{"n_layer": 13, "n_kv_head": 6, "activation": "gelu", "tie_embeddings": false, "batch_tokens": 65536}
Each number is 500 + 50 x the weight over its row's rms, rounded and kept within 0 to 999. Layers, rows and columns count from 0. Numbers have three digits each. The size before them is the row's rms in percent of the matrix's.

# layer 10 attention key, 384x384, rms 0.0361, rows 304-346, columns 192-255
097:484463481524505462474521485425473460511617524531498491520493497457507497542513426506514444466473415539491401425477530482465474410513487396530360424447401592484432479489498393481466392426454448
095:512544463505565551524612524574519486603553425424489490458520389466521489590506543529518510492532433544497396476514598340466560469595549486492514556387495498509420560572571420513431424460535434
099:459370546534558538434467504472473451582498340522536539410475532589553485504471542462500395448530472548472503502536500563558471442518441426521525524533489498487465483512574489464503400476474532
087:502504519538490478440409509441629546364457493481495401524457490403562480500566437365414581531530496539523433469485445448488478449489502507494592483576504549508500498453497458565479432490430474
091:505452446453621531455457412538502418536472542489638488450428477493508572569433483505532469417449421441574519425404503456464574612507467436484602557427412462533447438552529514457450458478489505
092:580582442498451442518469490546548402491583354343528465413466546514482551497500368519534534487495527520519462452461540571555550546540395524588540559479546484494420493512492480531497473412467386
092:495418596509546491589533548503392504521465496567452437511400594572459523490401493445527536480486555523556501428508508584555606494449420353536480577511492434538523456501443538494556545523489532
091:518500536563506438578477496517433532482614408508526524453519528535417455466434375505466506586501489515493524521487527410528499521539541470467540569429486536492477486451514429418434514587524562
088:513513517521433468479544432563527493538523490515493528448448488530341538518465499424625427544500640557535415559444491463505516561472445510467525432461569525584444547507472433494448530583464503
098:424523466428568566505464437442499479478409444548403487378493458522501440535428514609532550442620506525550399496521498434515390508563456644526513533550536485509553535579476464615462535580564533
096:501534517402426480569497475550525513414440498481498607543569512453508514427505523479465490519558471465529553516440447513476485497509608599478509551553498545515530534489536487494442569548510578
099:438583548569474496557551540540399479473518441554420495496539403477507491472498501530484477604501532467509532657610411584540478554418535461493407491426483482483400531507483481517502542417469494
092:525477443469482451563450435456543535519497495525581583483503464495515542560465501543522606543418463450488502592453529502544523497519603591556488520395457488531436517571495570478466441579542494
095:472549535534525391470529491469521506496550580416484549520487469475418510525515538530560448478508404499495550466445477563622500484439526513443542513597527445526605469453562444527521419542604581
090:551593466535627519587481461475558441525522560358483511439458364493539511559530524437534486516471494550436454579517516543526531547513574564536517533482535417534461586551508450521536501465552480
098:514445495481474541471475457530481526427454397562512444539548622433483467422531465448512453418526569546486517538496506579520467409511533429529469544542441531542563627484497505495467599465500545
095:495476516567574561436513525481656501362562524566497537480533514525461564515551390522488517520510496415501516523423506453484523505512498463525443554613483485562551537386485408494461528483543403
091:537580483515493463489512467533473489587557474471500537393485548503563506541556517440482519445402521486422426525400465491563568529454492554506419526507445530520513438615467431446415542599563462
093:485487464373471489456486599373529550556466484519453592572519516533479500507491523520531477467567527574445546481577532461494584427487537507442422459559547533462481538450546473595451468457493477
095:365528498494522557529513525519504478563505537430539499558568504503547523483512433486479554507470542470497550464529512466460472537544372517483544511479508506565476515422534517553502387414474420
100:538473501477552512499471468538450553632504514530460510446445507520529510440469519420553528456529508497454428503572517572472555399487524551468527491469543504439414512545557423492443578559481496
092:479463522481496502514477497427443559505455504527490550459472547450563437518484580529609516480594445569485634546554589495424531510485557506522566407557475488473472477541537478530482541553526543
114:490560457475436516558494497637541444417492379418504454530584501543453488546544454449559500541465450549519427503415469442549450547514430478534456533484461501512531495482522523529523467402488455
075:438548544515558500514502470544521408396478444436473514465516455481415521531552549558485546529512448483503493472424530516554511486529519434469407492505488546544543520497516468548489435459508441
107:434539534471494457579517483575534458471468400451400414599528496588453550467613482480535515617389505466452445504466415491593508542527538452463509490508550469502450504467417489535471500455482508
085:454523486460510461512405415645448431492451438487561421538504548509436489508495526481580448494475415479497472472496437485591478509486375452528435495480520535463572513570389498528450392497497465
128:520544443551470511505480512498441409447428407358548503608620491561459526539518455534606496533508584488538540434484470497475458468547482470521488448445601511515533463579551430536480509439530529
092:406508515528447504546483462525575453524425439571467435546529542500540443530519528513535513498478515457531483500530438491509489446421512500504511540458521561515530471493348571490535459504536453
097:511403613491537528566488534627509553556395454586455469564471458497503475554536500497449523440409433499523553481539420510414422476468545604503541437501460475483511569544400523526397572446537494
098:450363544539510522478452461614509503551446506642516448510470560452496490446590517510486480449489555498500486426466528454539482489432483479537486545524424464482527461490468461511455456581651486
102:426541534508520408458496488556529468550450449474522554469543459422410559454531561443564450428394525443497494618481568477536605593470436435471471545476501544504559570597504474424497461509427539
100:443463551528528454532450572526561556448472560472425543552484527454490617504501469531477431551536443491482484530473544535489568566446549440488578576532518412489496528516507482509439564499527474
100:492459502426540409551523537425502531533478533470490489497498488429557449500440530513407585548477570541536573472539483598530497530486482482485523496476461453538509425519477639517391475452410485
101:570475449514538481565464455458546505516464447536521477439586508481617508469520435566585544604556462534469473583527486470587518506515498547538540456551578520491500482411620513513382480516493522
102:494530525515501594519525545455520509484429564622407540487485534522473502428538439550429569453563573485523583521533435437507464499462487472524533448547449507517597489513547586457515581529480538
101:453456484505494505487469513546533466505512417505462433498470518595407583485529463549524461472427513555488391419509477579520510455444435396506453489558508460567504517570453471489452478502512473
103:449497504505482422569506471581501474487533453439545454424494455511615447609603480531561567601532546541538466544438511459522563424536551518444427513580509568540516562407345579461506539543437474
103:476458522441521606440416559533506490466436504456453502517552599539489514467509543394436572457475499468551525549454453354557498479451515617564558491394495517498482557512552521486460557511444483
095:535509490521559556425579501519563544512629557494456487503438514517615515613453527455532483516417484568541565526520543457454499566491435495564533448477476499482506490543401467492552468484460403
104:472525513516443495437483519426451620447488549526359503528523522474501539503523476485412490593462440425488443514521475520497508497516407373512454509525460474429502499535455481570483529488421506
096:609514490561503614436435577452476427496517463561505540491471470501533427509441497471535496510454513531501391501446602419491496437599466545534436516547558431488477460514536390543538469560540381
099:496442477425451522490512573484553429464573480475504528616410546507510549457567538431491482459438539487499471415452558540476427487599374520499581554508519488468463494503493565485574555411444410
102:482559523584487538386547512406449510487512385485462481429493433477434442462465542465541490555606604504497406537531362571554432599506624451470507519430494511476552460489449478483472498574492560
# layer 10 attention query, 384x384, rms 0.0366, rows 305-347, columns 192-255
093:485520532475474536547627491453513451546450524458514583477516456496546458519522493612444425500566482498496456514515528465499511489500533466495542435544461467474578512505449491532512482506499466
099:538467531517498596598514502481376496538543439537602533473484489456522469419538455544588422541468429581570476499516603528500574404452562476487527576510471608506521532455513512532489425493543474
091:553538534477585496461459485441556532467465532476537536460561461422437482579494550497572435534576478446375408466516551439456496447443513559449434512508536507446534560574446441522554420469476483
092:454511488460464546415573502543433467556423552372472487435502519484504427533507473511551487508443509586586465432421512442503409482517503444482619426560437485516522412489527490462418551475528569
088:410545491532501424434415596540473445495468404418482445522468492510469497611645443496525529544446504546456442485483570517446499557510434494502475555468502404479550520452395555572533464577469485
092:503519576499507524530475495564458572465452518455618534384436439465504390412448517440439564471480520522559456527562523460479479398450519480557479554420495504585488473545515448416439480481473437
094:499533461484581489520492454431410416515500504422469508533469488561556338507553411508560526475483481557500513513469467499494508487483460487488472469489487537501526475485465508502486442518531464
089:535508498570508501569470551487482537489536432446505463531545508485421439480531489499588548524412481508578440510574454448622458525470403399490462490532416470545495473517515505459472498516548481
098:535497419370447578511534400471527507497487469571486534441547546504607502528418479501461514554584458524522539584552490512559437532459483464552558575572555499479471465523423510532491481514571466
100:471482518533456526537524489451502530478435470525495474506483506575509510485561530439544416487640438479479452528438432497482543598501543407503498475439439485448478565498406456481412540541461532
097:587500572521470522550515438581494490523491494442450557445504392529497514547455505497548494515542578563570471427510523520459462566518468508482508583560581515483508492435501543511526463519458492
096:525485540552446470522460445380482499549370533554540593532502550416509504469495469543587545507438525503530507496482539529566543530433478557495501407437570459577479460482506566568466438484486507
094:529493537479511518566440469438543435503540483500440498469391468499511469421446475487562425436429503575416517533452521479467497484475489531506562484434577496571448517544569548597480372661556613
093:407557551503472542535592482522534382419498495542534538569604486457485454489475539462612451475455442486473514495498538577560422537457569545530563403378564481565491488606477527493565496468531589
093:532461423514509514480439441534483518584502456523606412495540497492479485475485546523548536449505505559489426599490468508449525440552543512537479521506497586461504516567501424517529543503428387
089:503526504547509482466481489500560484551561408462461403515467485548521558467393533451588527408547444462450516486552563574404500461446563576436505502573482510435560516505484568455562524488433526
093:494591573458520477566468512529406450582510482445557468487523444545576566476527577468501573483474579573541494398530484496507573443529486479507412524524500544513507458409470460494558530398398455
092:534455592493465490471511489537467438509440542516548563411551534370457460454458562453525503525483461468582442492474512537460418600506422533509521465467523500542412459461402497448512462475581503
100:492435618465449501468512546452446523440392568458576524528488544519524471418466483518531507626473497453462532489529412435474445524543579529517501455438367535533468538547567518506452538430560491
088:454535490491554498537477443483550431454526477498447444461502461568509497536567531542487406431542550511513507556460548510570509425454560447528501495514386529450553511447466572473460560428491561
104:469563381514546524528511422474515437476601421516397485496407461529551467497586457547441479382580466571552544478495552608526561502464520527426548534572597504469492566458401584403600535580467460
082:524432533561447595465478529463442566498459554478516479480495527447517497461413456573502538601509481467492498479502419503438449501487489456437531453540532413559426468517571416521504388549481398
108:505383523462463472494473529493475600486473599494550514538562546461452487512473575541561538650426490506490459501484409500436422511522492496566453444464562519565449475497590497497448497551616471
088:535533428543488490442495410460566428560542497502424395433533494665543550528549423558494456436540477506485543479443534480531537456613545513439519540472563487430513513513380507560568548549370428
109:552550494502439505464510502450416564506432528529576517585543527437534531466505492584516528641422543588521553492482486565461422532428552484574493426535560503496442448486532388504520459582659442
085:511573475493519431554560511433519431442584490463455469481565501521488533554631478511500465409588560562509472558547506469497473529497519501456505518468473539479516517501463550576560475522527475
129:642528472558438471480521430499471525513410468556498492539539529398507564489480461564533530619428573546537595483474454481445428477486504433596451418484522513504492410514499459471501512488632393
102:506410452544466495467453469510426596607473531507508454450547483525545534428542527496475512528550514460489502466491493400525535504459504564430599543453556512457437455506480494594538565472465495
099:611448500491501447570440428477458497519580457483462513375497519448550540409552457584473516472586561585541547475528445501480541451574545368519557613509534526496547402457380531476505474464437404
101:564555525529460551491493590423478489486479458411505458489548406450446488529526500511450524486469598458450489555570529579451402574471536489480409530541499427443551431558542427424441491555533500
100:456502444538547470504490547452566470513454514432521451606560496541562604544537517515509520535574394488474425459480493451404553487423438429477508424410528395563474544592542482486446525412480550
101:522520527483509457459510566475592480416569550515507541491461517599556524495485528443447481540435466408538490430409420439449465539500539487483413461435442541529569454488481498509522595479452483
098:462532517498527515472489460548472523565422443491557458572550451441483471445541454495555434541566443544515488534451434465525449441514398562489484474500503390430521480455450565496468486513507475
099:628502450523480474515496539511530505434523455591550518515543501493586444475468502481505579588602491518464535454544448475530574471515491409444570512549443560546428568485506429491413576397456425
099:534554522582538581568497555570520600503462436513551474436476519471434524540532557497495472413523537593489387555479594514472446441518443559458460506587511509559479451564451508452463502503507457
100:484524455531419507458557465469506508499466476536472447393599509530461518536503477570508494483491493565564492504430590508515491504497478553434506545506530554616533495541435574525532453609422445
098:582485459478499556493470561568552474465480447554385477505522529514450559477513459475524426445534430576494421450471510502428519571500526425454508530574501479516476534456437453456557452513434412
097:510532543548466590375577466504577515524543448513567571574457444428490522585438502522504450458477518420526478435524446442590526464553384509492533551548578536404514404441510553577595402521433451
102:571511486569498503451508490544487596536484490494487437542504489479469487459557492434507504554516479458555375431419557488460481417533503538511443521501575469493473530469471433438444439487444412
093:507502458527474415538481394544478457519550527549591571447518557450548437538484485429572484536543439522481448400510463491555536460557556510431485423477464479530586521502404501452483476514545417
099:525479486479507415407491548507557484458612531475412575515512522525503410458572576428559523511444521433540513477381465494544485455496471498514504445414465532505564510512479489465503543386418411
102:519465569445512501567511483393470497477601468553481399470493566517445487526537525521396431520551499579548467608492435532447485537526487435496451465498621510516499504560365527548460465431453457
101:437415498472553591415505538460563504406443499478426516533580518516553558543483447507430521497585532447466443554470478477574496543541473524577463527403549553494579480508442469568464471502470494
# layer 10 attention value, 384x384, rms 0.0378, rows 256-319, columns 192-255
101:458532463549441509552551550514443545484531533496479413482519508509465452491580519387532582503535484448456531424547427442570463537582433521620553450382502482461454523466495489466460525541508482
107:515514496489538484485497490560521534541540441466486583502478562450522529517462564591502521539471511457482552593510518446348499599512449521497524416586490508436619521490465467515498478491619449
106:478450432451557471525482454477529429442501556534554565468391553447483436511510492483463477496463457476482542408546460430597510462509570462475610480496469519521430410489462489511492441492518469
103:463523598483521550541473412441567507456523505534455539435504470389497393459430424548536418548395532466445542442476425445572587443510585568549462632539546553415582475585545500556471378551424441
106:458562441483553498489512545558514467452503511453491400536485456546521422484447472568520442447507477545476467540442508497545458567472499455627452501484550566588549533487495444469451442563427434
104:561482335460543436564544469530494550491426422551556521487429490496412485527431558454489487565571472411497515543458507488507486513534510449544508490549492494483410529507467571427554448512496484
108:502487529457503476543430419446437501570490464497474476472418532461447443485479482444469481503594518475497534453505503505545466497482404510497441574466386526533502487457525433473415466579484521
104:501399437489466519430467556451468518554458476530609533519423570414442564494468511515470604490472567473568623490555545448400521528410492486500476446470476443475441573567476430531543527459461564
095:475467523425445482449509613511487540511410449542420407495527434514549522456511546488462518477543423594426424548549473520493471535555524438419441377474546422590494481514486571527533504491407471
102:432577570506448512544488594472436456508499500505462498515445472449577501541487490452519464504456469600459449519495502574492529507565572536445437530545547466500512459475524586506414503579367481
104:509533521568501532458391518605440492511522449456419440532482503511485521503400507481439404526480411591492446492489438473397499450612437533462510539500450505533537539523434544479569485494570550
111:521440455505547496551518501489556475559450522496490476442559544547540606511552522461343531531494554497565473520515536550495495447479478517459507537519532499371508487522443531545507476476466540
107:522514547579479524495421593503505538561434494489520560498479479476539510417437537403595591513545376510454505474512537450525466531472507455467461553452450555455508480474464519517376441484544535
108:491507523451550491472503527559488560553438577527500515535548420570477450537516503474396428490478486511576515443599625519480519522470489605438568515505552504537555415534506547476427598477479453
105:496559558411486433505548555505511459509442466459444552504535382429560564462500541416603460499607483565573531558546515521615452527488577519428502515491541507501492513501483547500426557523512447
102:456480508533475433467531447428432546469557448487486450505498502481530500532522518526530497487518526543506463476504520449628445513527428513565455520514461546451405611560587377432544518493471447
114:539465519518512555445468514496489489563476533548508411517481497419614502542452518460568509524554509496617540460524538468535462448505515523519549578428493446471540626459499570512423457468657550
104:479500422514575455402449541466488525432515464444531444492433515583483539442505494569527560524586408420511545552460547580485400540548490483592466491620596479600567393465548518472491548524519446
104:545523532409458515583454523483530548464487511545559573559464389600473455498464596495604481563473439560528536447478513487515530495486587505482505504455486572582490520567560562379595483470466530
105:509493415383520494450532490474481633461471481483560487448437556450475531472437548534480398529604469517572551529610499616428560479578454359476470512451496514542432515477519473556425541502536468
109:501424480519467612515481461567545520471474536502551433522537541530438384449465472572486561506484562592492491478450499497468462516584454502567602506401443466561475530510417456512607484483519536
105:470521479532499568562409516469506458568472478498468557550546395451483515486394490564468491533473431555565456420579582470550508510479605517443435612429511511445502495505517550487392520475497450
103:482507363529494445491449469452534562458588527504509442471403555511540496559404512469475454552489473438465483506475447532495512420402520446538531443498438480452473512443460526429424461488502479
096:531484558457508499503551529485477506471436556538520435549490449508446562526525482458421489506577492468521586468619543563506498540564442519440493460491445525478471519426458485528509604520517502
104:559533523430549415426509496523469455474547511509516562483446584565518501442453509527409473487412542528592497472458508503504549508461476540554545531585518585457465488476474447559526416573526555
109:439506555524480491531544501457490490429501515486510548559468584526465559521501480578542602533479471464560479493416442517525598531464537504520509585549533561480527589581468407490561421472510520
107:530486512538527407462564566393443484521568546537474434481446458555566424514523506507513448512535519488512583513473384505613455561465562508594437526429489545536445524470509446473487517505360490
105:533522530471532516529496488502476476531473477533497546548614493392415511543532560515500441465449500531465471520508451506497506549473486413481465511499478509535593627501462508478503393404572559
102:511562580464513347524445518472467583511522461494444490435548499543494463471518502445497538513527532541524479594469524477508548476538462461542554508579476492430585432501496517439486454488623500
101:434502528509445424530521517515547477469441445518616523464426571520381530441545424482455494538425401498510499492519508473419559509542532482473501436472438553559463564536440406472489490460403507
099:529556475502525482413539544528456389445553473485468427453386471507557496454462421534471492529607475574536523459520500549483434530501600546537536506506559412448471366513517467526448587533435523
107:544448499438553557502521487518544548523445514460545422451555485544439557547502561619574571514440513493479492535468451547583479466449510482536522516565579518484568507543521556545533566477528455
107:543500435501507455475499596506577482537468579488501511474499520504514556456536493432512508506540463595559520438499543492460499482508439516464522553537502523437412395563384515429616553457460486
103:454438474508540398507435603490441470589573507467449508486533449517526500522482491418515423492428513552490487399516502444517454518560500494511559520384520559504495431532532543538490515518541482
107:464484482532457481426533516438451566491588527514463402484421553519498461506467422426507549483591473520512501474525488550470476539624552508544496585402491552544474423519543518506482541520510464
105:471473631419529522535500538481477488490494527541448409495545382537586431517459461527458469520527519509578452434487490520559473587433505605571466479487575471466550430487561489545523587539472543
104:506489500549480481532529465519483519459524427502457485447356549461521454510476413484493535488502472489470470536511540456512476535508581455450441494495392482440501511561569514434453463596443547
101:538487538561490553492561600575449483540515564511506492455525511512509586536509558419554537509527466570467488560556505548464527545610515438586544455376432440651476498528486479520450480521457490
106:516562584454490541496454508586479530526453519457405467502451516491510446500490490462516460547564478516607476519532537462530477528526435621482655552423519556617554416483502467555568602561512451
116:544439425490512465501552554498467453522514524471506481421540452582511538472486504460510465453465435491461458535476477540522451505506431473551525445536439436565413486593568433503559531528481497
110:448443546483456478557461499559634475470483464536552474449446488477474591463454492472557481575508514511529451520532516477513478419553493524440525466550538448510403495543557442449570461571485474
101:454531465475450517505540444493448484464524479580500537538479539459471477521575466511473489445468432490438498544447550524581550497570484536561437387555440516426418415459461475521513456549448507
102:532577520449486550510518516500455399502438522556581550451517575515436494552482567480532549525473434645465535566567504593552490500459443484464554510440514451417488602551497420499444528487396552
104:468533444568511528539503575482488467505566444509591555514494537514423491484535498465525433558536495456502520534530492498505440565464511507469467499509507532602658575474449565517417562497479542
108:459410629520547509537528572475525478558534450499568427503527479568633538541555459428461579559632459428575476445526518413454470562526473540439573554566433489521589459462506445517454508491442445
088:553430575447531465479519498520539522537473450470518569482536526451425478573431475511489529556515461479506512546495559501411613477522515484414522517472596436441526461469485509434460493461509490
111:520536550438450488507471486433462551469550545486448555568549479418476487525442496506538383485500493454507498455442408520525599567421476526576375540497471558447478604584562489524462421465550505
108:506583508504454486499549440475514429531547531506463402568522402510471469451459413409588466546533436474478487497479560465564501537548524461478498498509457469487525402344528451489440513499538487
100:464546478471463428488535449523585561497499439471504518524471526490490495467543471493547509498569465492489482447501542566470475486507508446573543429404426478451504380490556497548462446486586523
103:542469501480502428528528488473468527544462590481595520478484557418420481535612543594493594457503522506480488532455437473540613545547427415550502390591582537510428588545511494456497421478517453
108:504487488410537564473554600504508487510548503473412523516526566467537469499547517485444573432490491483479527577534427478486482509463522411559537381506545524579551524545530480443563517524517490
106:517441419551550579534445607563487571521477535557447489531540522500547443490484535467498458513485466611467495508440538468512436529464512449525517518494445423543521557575496589478439514562478563
102:513499550447520511487606476453491517456436489505539461512483489536503427566495397470491490498476518455487510493553446456555605469559431524569573513476542548499470361427504450510440525551533477
099:497563531477460515469509476463529550414516473452494497453455440509446551475628487531454543456525532490527530458612475554492519514612459518454528548482439513432510424542561533534546525430515486
106:450516511499515540533494391545531505544530472532562484464512529491466480461528448467488588526546501570585550455478516477462529571502508545441476477503476524517552468518426465452507540420442460
109:452480456532471536425462529565528534556551514487438496441520425426506595527609578476441513493487473421572590520557537420467416450475423519447500454512473486562464606466437518425525521443566522
103:489478526532536489503459453492545532575549458473493464514513473545459460428468511461560474475470500493426478520394430425525528504554433544457542508510414500511405516468511475482490414570544531
097:499499410466441530578485468485521546567557498536503435499433479551528589432405544507466538516558544446579481595454592512519496482485476397512543470506467412407502487499508531447419513466620456
108:455557453449483483555444437537501502456512475465500537527473484619428456480506453510554438471471527554518534561434505481498481521572425468529545472545417461577508512570466368527525473545534500
105:469475527433471478448469551563438452530521526483541499437572569539534497493519493415430533472529431485509477550459545510422475500474475472450501521563494466539502493528488498424594495543526531
098:495551540538502454519553555546453449510487552485510392486448582522505591483525402566542552527510402362463564461544543508513602473554571466543496582478428547471510505439458492465555446513428504
112:525419500562542482401449579485484483562508472454527515469502596445547453520440499433604518503592475527450449585508436473493327503475511481532541565476496448557573464457569547458446559551457503
103:555556499573515567521553536486490521537506527460436479533537512517507436525507491490570499523442544512494500504576469450457484453543527599470525490414444478488481411523577508413533427495430530
100:500469514477454529490474621538516577466565551535561482509493471433428535485469581478529480437481533554516522530546510555530486474497438458492480512564466382538483434589526605463490460486430437
# layer 10 attention output (transposed), 384x384, rms 0.0312, rows 256-319, columns 192-255
105:501405521545402464504514501469615613474445555628567420485430465344470438481472505530573489499516484496548497438519465457484544555574510463417528551436499529503461436487530503378510529583453485
110:466491536505502546502576445438537526529426582473497479583579576571491545534485462449460596543526565553560450547525488522499422422500553409523508518494472499471492461462527473461412552400474401
109:450529545421593455440552478453582477534460487484470468568558548499417529537496515382434418490554492420562468516437520538566476457459471575501466474463470472501483580578501560483485514578461539
101:457490464510574509533518466584366538505611501441400492603489471465524533545555555489559534464494493508555512491498616581483452552573551568512454432517531495452485554474530382497505461524553499
113:538469483498514485502507480442380427508630517376467556526560530543516565545534449429500626524480525522448478557464567472489536529528532480544426491518480481536537496489514495528532534576489447
106:502466488545498613409411462478490432483444486555525533514486532457461443540542439490530455472536543512620454549467632471444425505496554499436504369480420467532581445555497480511626538471480422
104:492381489498550432486522519508508502519499494431600500450537446489455451523395469525521412510539424440545561459541463493565513455523507535545462479440529499417506453484461532512468439427545651
105:569541594471419555525499525415597499507376495597485555521447508533508471469544549496332371530487503475494474439486452497482495424483501482534582522429521511482531481514516488494490511409508446
098:514471461487544494529413536502478492481546471474489409515504543542426455515470454591607495508506488497529500644528530434498459460460440514563478414481573460529508399530501481528561477591661510
104:474501507509513517477528603549448396417583417492505427446541493495398471517511459537591535448522538526566449522594484520461573491426463537486480523452498475519510581496456479536487544541590526
107:568474531461395495536503487579474539520503464497512517488452513519558447547521547532540512476428585499516465532457539469455560539471547504419482389530447461440543419470459392508514466486541503
113:510507585439531498469500496589624526429478433428505642498515511592406495561460465502460437494499533482544486524530512500460470456490501515517569550534560461450449506539517552540529501479531477
110:481523478569434504450506487387389431549552520533438468472521529508509527412436566456504522562478522535509476524473458501435406502539494528526480614611491483524479485399559420451513498483556544
113:464582514472477604566424558513501465443477416566471539389601484502479597513511492453484442512518492580520478540472457489423520504492482603524428491481461521507439538534498569537544536586542393
105:447426458558503545554510569529398508483530498456423372499537481520430464510479473508574473487476458516572530514536461520425508481545460485479508569476499514457487509597622519479543470540530412
099:498443446583471542627465510510399472444598559539477472464453533482480513536520431489602431507536472454556545464547526569436511449520515458444462561498606533513562475493481590457441397542509493
117:526515471552476503529537468532542549522439504471512522488476488363467460467487478535590456464404493493516484483511507522592520504488497469450574534430454534451484506461524496514511561483460483
106:490516449490568532470600448535469409516540496479466414468495549523425543503565411511550527579497485529477513555553514495545435565475557466473535527522480500585510511495462608550541493507482440
105:463580517456489492428449532550446414544515474553497429434530501449457534498598555480527488371516470518475501484412521488497580549504483582546414474513447550573505448540518426555466488502444519
101:549497566512467528497500491383494473601470526516521466573449449475421453480518597406517475532528412465470513469431451433579426435509513519552478440407458482498468449480456550409511467554446518
109:486455430508426474589429476589505476500526470559530478473546492513545484477420501563391472484494544554462497599556456436551479563549542556520473357458463440445497470464430421512451562518510462
108:507643554512505440437464517491529500571510445510483509369544524423500460451475563482514479391469534462518521462523460566507597441586490609530445532469481511507412586509502498500503488463505517
102:533496502536422503423587475508551503522461522489573546546427529396457427450455555468572494504495495430493493439443537521533452518491584433478601506489447492519522433468537509537538494489438484
098:499573490542491531528448534578530505462488420523493395434506437431495406505488497594545393476529463529520529520500375469566505391554543558498521505449528528471477484512421534476508431528462391
105:541511527515530492451467408419555546613487438504501559554491470473484507506470529524469616477426498529538487519473569535526532503496535617492432400642494533460487477479478507465515525504528563
112:448520477520521578485553499577447502455539481556427522523441513434480502470564501519542571479423594433548493468500553540460558537498638464534504464512537495525449474484505513516448542473433575
111:487458440569504524516404502497516479472463512593501426423473556454494506464514559459515512493506471495511487394505527422461530563526528545414504478468510472520613494519451476453557447478457487
103:464496528439481406538491522465407551529497535427576505458545412522588469547522548521478564500532482501342484485453519488535532453483496513539499533453506519433561541512561487478503501484423519
106:558449435510506512499509409499492519559456515356517509575430385520503535570449494513562481538466471439522528519492511532533396464485456460531542436518460518450453494390543463510433485385535506
105:438531508487428475469449531400471493513473562653551407518475503495575494435556545504451558479589520554504562526439478474473573532392543557515405415408500513543589398550469491494511507554396528
101:525470438530527549455485496546542557528530460550521482566519545435390449493535413549592543487470547526508536537526485520517575497533456518514492426493455551546502549499438578578594515630561423
106:440504472473553420523507419572489459487533467383433505419517499515401538551529414591450531482555474454503535517616483558580493546547498517534466550460569529597444519527561540511463497471419531
111:513522500503522488529485477514579464475460433558487509444560507430515392426527529491487417500491448484468458479483548508487462522439495482422531464596491476497459486469543545584492473547591480
105:549516416518493492541505543502546554553485525499566534390475448464639502507510573462517468522441448423472468445408492503566592530450442556415561510476475463447559546446437407512455557510494506
108:474426501447554491560407503568488443514537492465609471512454458507497510524465398535455439496520531523478507564565417439545450556519406570501457424474484448498479500438393499488452494478541571
107:485473372538503397495425482502449596465474476464501536464591447451471546523478473533566468571457425490570542519564551460507505506542478526449521545462517503442480539531477537497511454582601490
107:561479456550436594510481566525449456453582515533491581573451519530508543508505498477553555557431515492528497475432553527415455530486516497517527556553538462481483466435539402565431487440616455
102:510394535440432420501569612504479501447506537448495439517461526668483417489483465391485444541545481454457462539419489471509519510506407504506492421517430479432510450451487511569499440417488515
110:480505456452582503569532486636510448499481509449506500482663486552569548579454493525416448506481478501494548570554429454469446548503474556507451411487508466475497424509437547529482534452540482
120:508492441423503432533485428638495527431460470495567494480488457537596539504560461519473415561566370485495498581457581405548497526489440511467535414446578503439588403530468489544556469452471527
113:484529534446571515503535511550511468479493516497414480545501508595493497515544412495504544514526518458598455503437547480454517483516531489509537491467574505497573422578543512548532464459480523
106:503581486515472513472545500552497497494606501618600463514477522470436448431541502622612447476579557477470577477508457564493437510465524396512476507525527551554482504437460522485647512630476548
104:535485477566430486543496596431449542489495577566468399486459488446574430548482533505511513461509591546470501467466508401428508512551489623513549406444495521510472417502451542512434533532562511
105:439544473577494534438462628518425442483563480539482423393574572462420525517452522436529538461434535540538487468453555515418548496511592567476465536490542491625490463576547484489504528550427454
108:492500454516529501526527495573496487436443575498452456505478517596501588551495397424551375585503513528520482548547548478436441477501457519483581584441486455438454503483528595402519480543549396
091:589531538481462513475474464464607548512512469382503565544398506506464495537516505558512560501450534443433459460559584467519426464517441449568575414603453515400443532421532433560454402442608450
115:495520484522403492497436467381426536543435431560594559539441412392433461526506525559517477476507500561486539504459502502553500442515539470519452463536485561495470584394477479446538520576468446
112:522503495489445501458454502421449458535568518519510532513527558524447421479460511511499550539531520506435587526435486545559463478478472538536519509504453533496402633538536519561510510692533502
098:446486494445421425530442406492420444470571598433544582527476515575431479543416435445467426588582490459493510534452478511548353551551484480528477496505495491509437534494523596447477484501480427
109:525518464430472490465562438475409493520504519433578487546529465539506487589534488509471528467564560467348526553506449517513537531467553492549410452486443494495584539506490448485506501603412471
111:530560500487446524509485486510465462474565545540509513526532459619468502502538479504457498549560485581393524538527510486437431616479440491565396423577469440478400485466502488546493537516524469
110:590497538545419464531481417470477472433497489528428588462651494606461590460454441499409524590483440536549479596521555490473466531490544462490485585529515449486493470476573505503546562432572510
103:467500522385527553413461499566541478448490530494473426517470534568423609518502455434489407537545549404504542607524520501484497518483501488504500466458489479509441580575491575494493486543462468
099:451544410490474573550449571548391443419481490565520405364486459474519518481479524550515463508493512557524590541541437501419533539453509533498419546565536506534414499501488447510400525492559433
109:446527446533511470538528573535467537439589565534500434429526535404492555536478404635615538459522498468524533500578473516488452500476513500480503506520609531540512456459465485523474454536463427
112:469489405561528496583487594515467489482483542509517495450465534461510377567499421461656402507518449546493509422505508471495494494423551490465521509471525513444482489535543465508543506553482460
102:459459486564518488477427445537526512592526448500506599522502549382573489427367542505558510473470592467500459473517519532513447427512520401455495541566451497462492535342493410462475520474518542
098:586493567505453455586543505518540436576437443440459543518469476527486403501447441512591433559448464456544483506525554441581392474562446521516555503540470525479432488434623490499528427501536519
112:485467438466452458483467437527395489487411493545499508534540439498602518447548497481460531551535464543525521620420604451441469564485542543486453375498481516460457442483489512494524505498515527
107:531498351595485499511569491470459467442516556567483444570465548496535535511499478531485568540521508612505530530537433457499439488427536518515495423527562505489467509399478461575529529480584440
104:470547438511495554482420456443495471453592526489557316428443476489427462561510556449491473516496576473502529480495439519541542515460514590518474515475494517571526556497394497475485494492434461
115:474510476574520483472623501435525442568487518454515515567480596502456502498446429367529554533495479437470446399545485492464419510504483439502502502548484452528530524371508547473530512462536564
104:472474529486538483564490588602509533493501491513463473437455495524507480502530474433462431504478547491482395429403586539441611488566501418554547451559494487508480505463520531564417486454524426
103:518462514593501531565451471490485390460583422521468494402533436557453423512478460506458439534509500552471515540439546415492515554513493517507500540530591504509526423542548441600476465458571548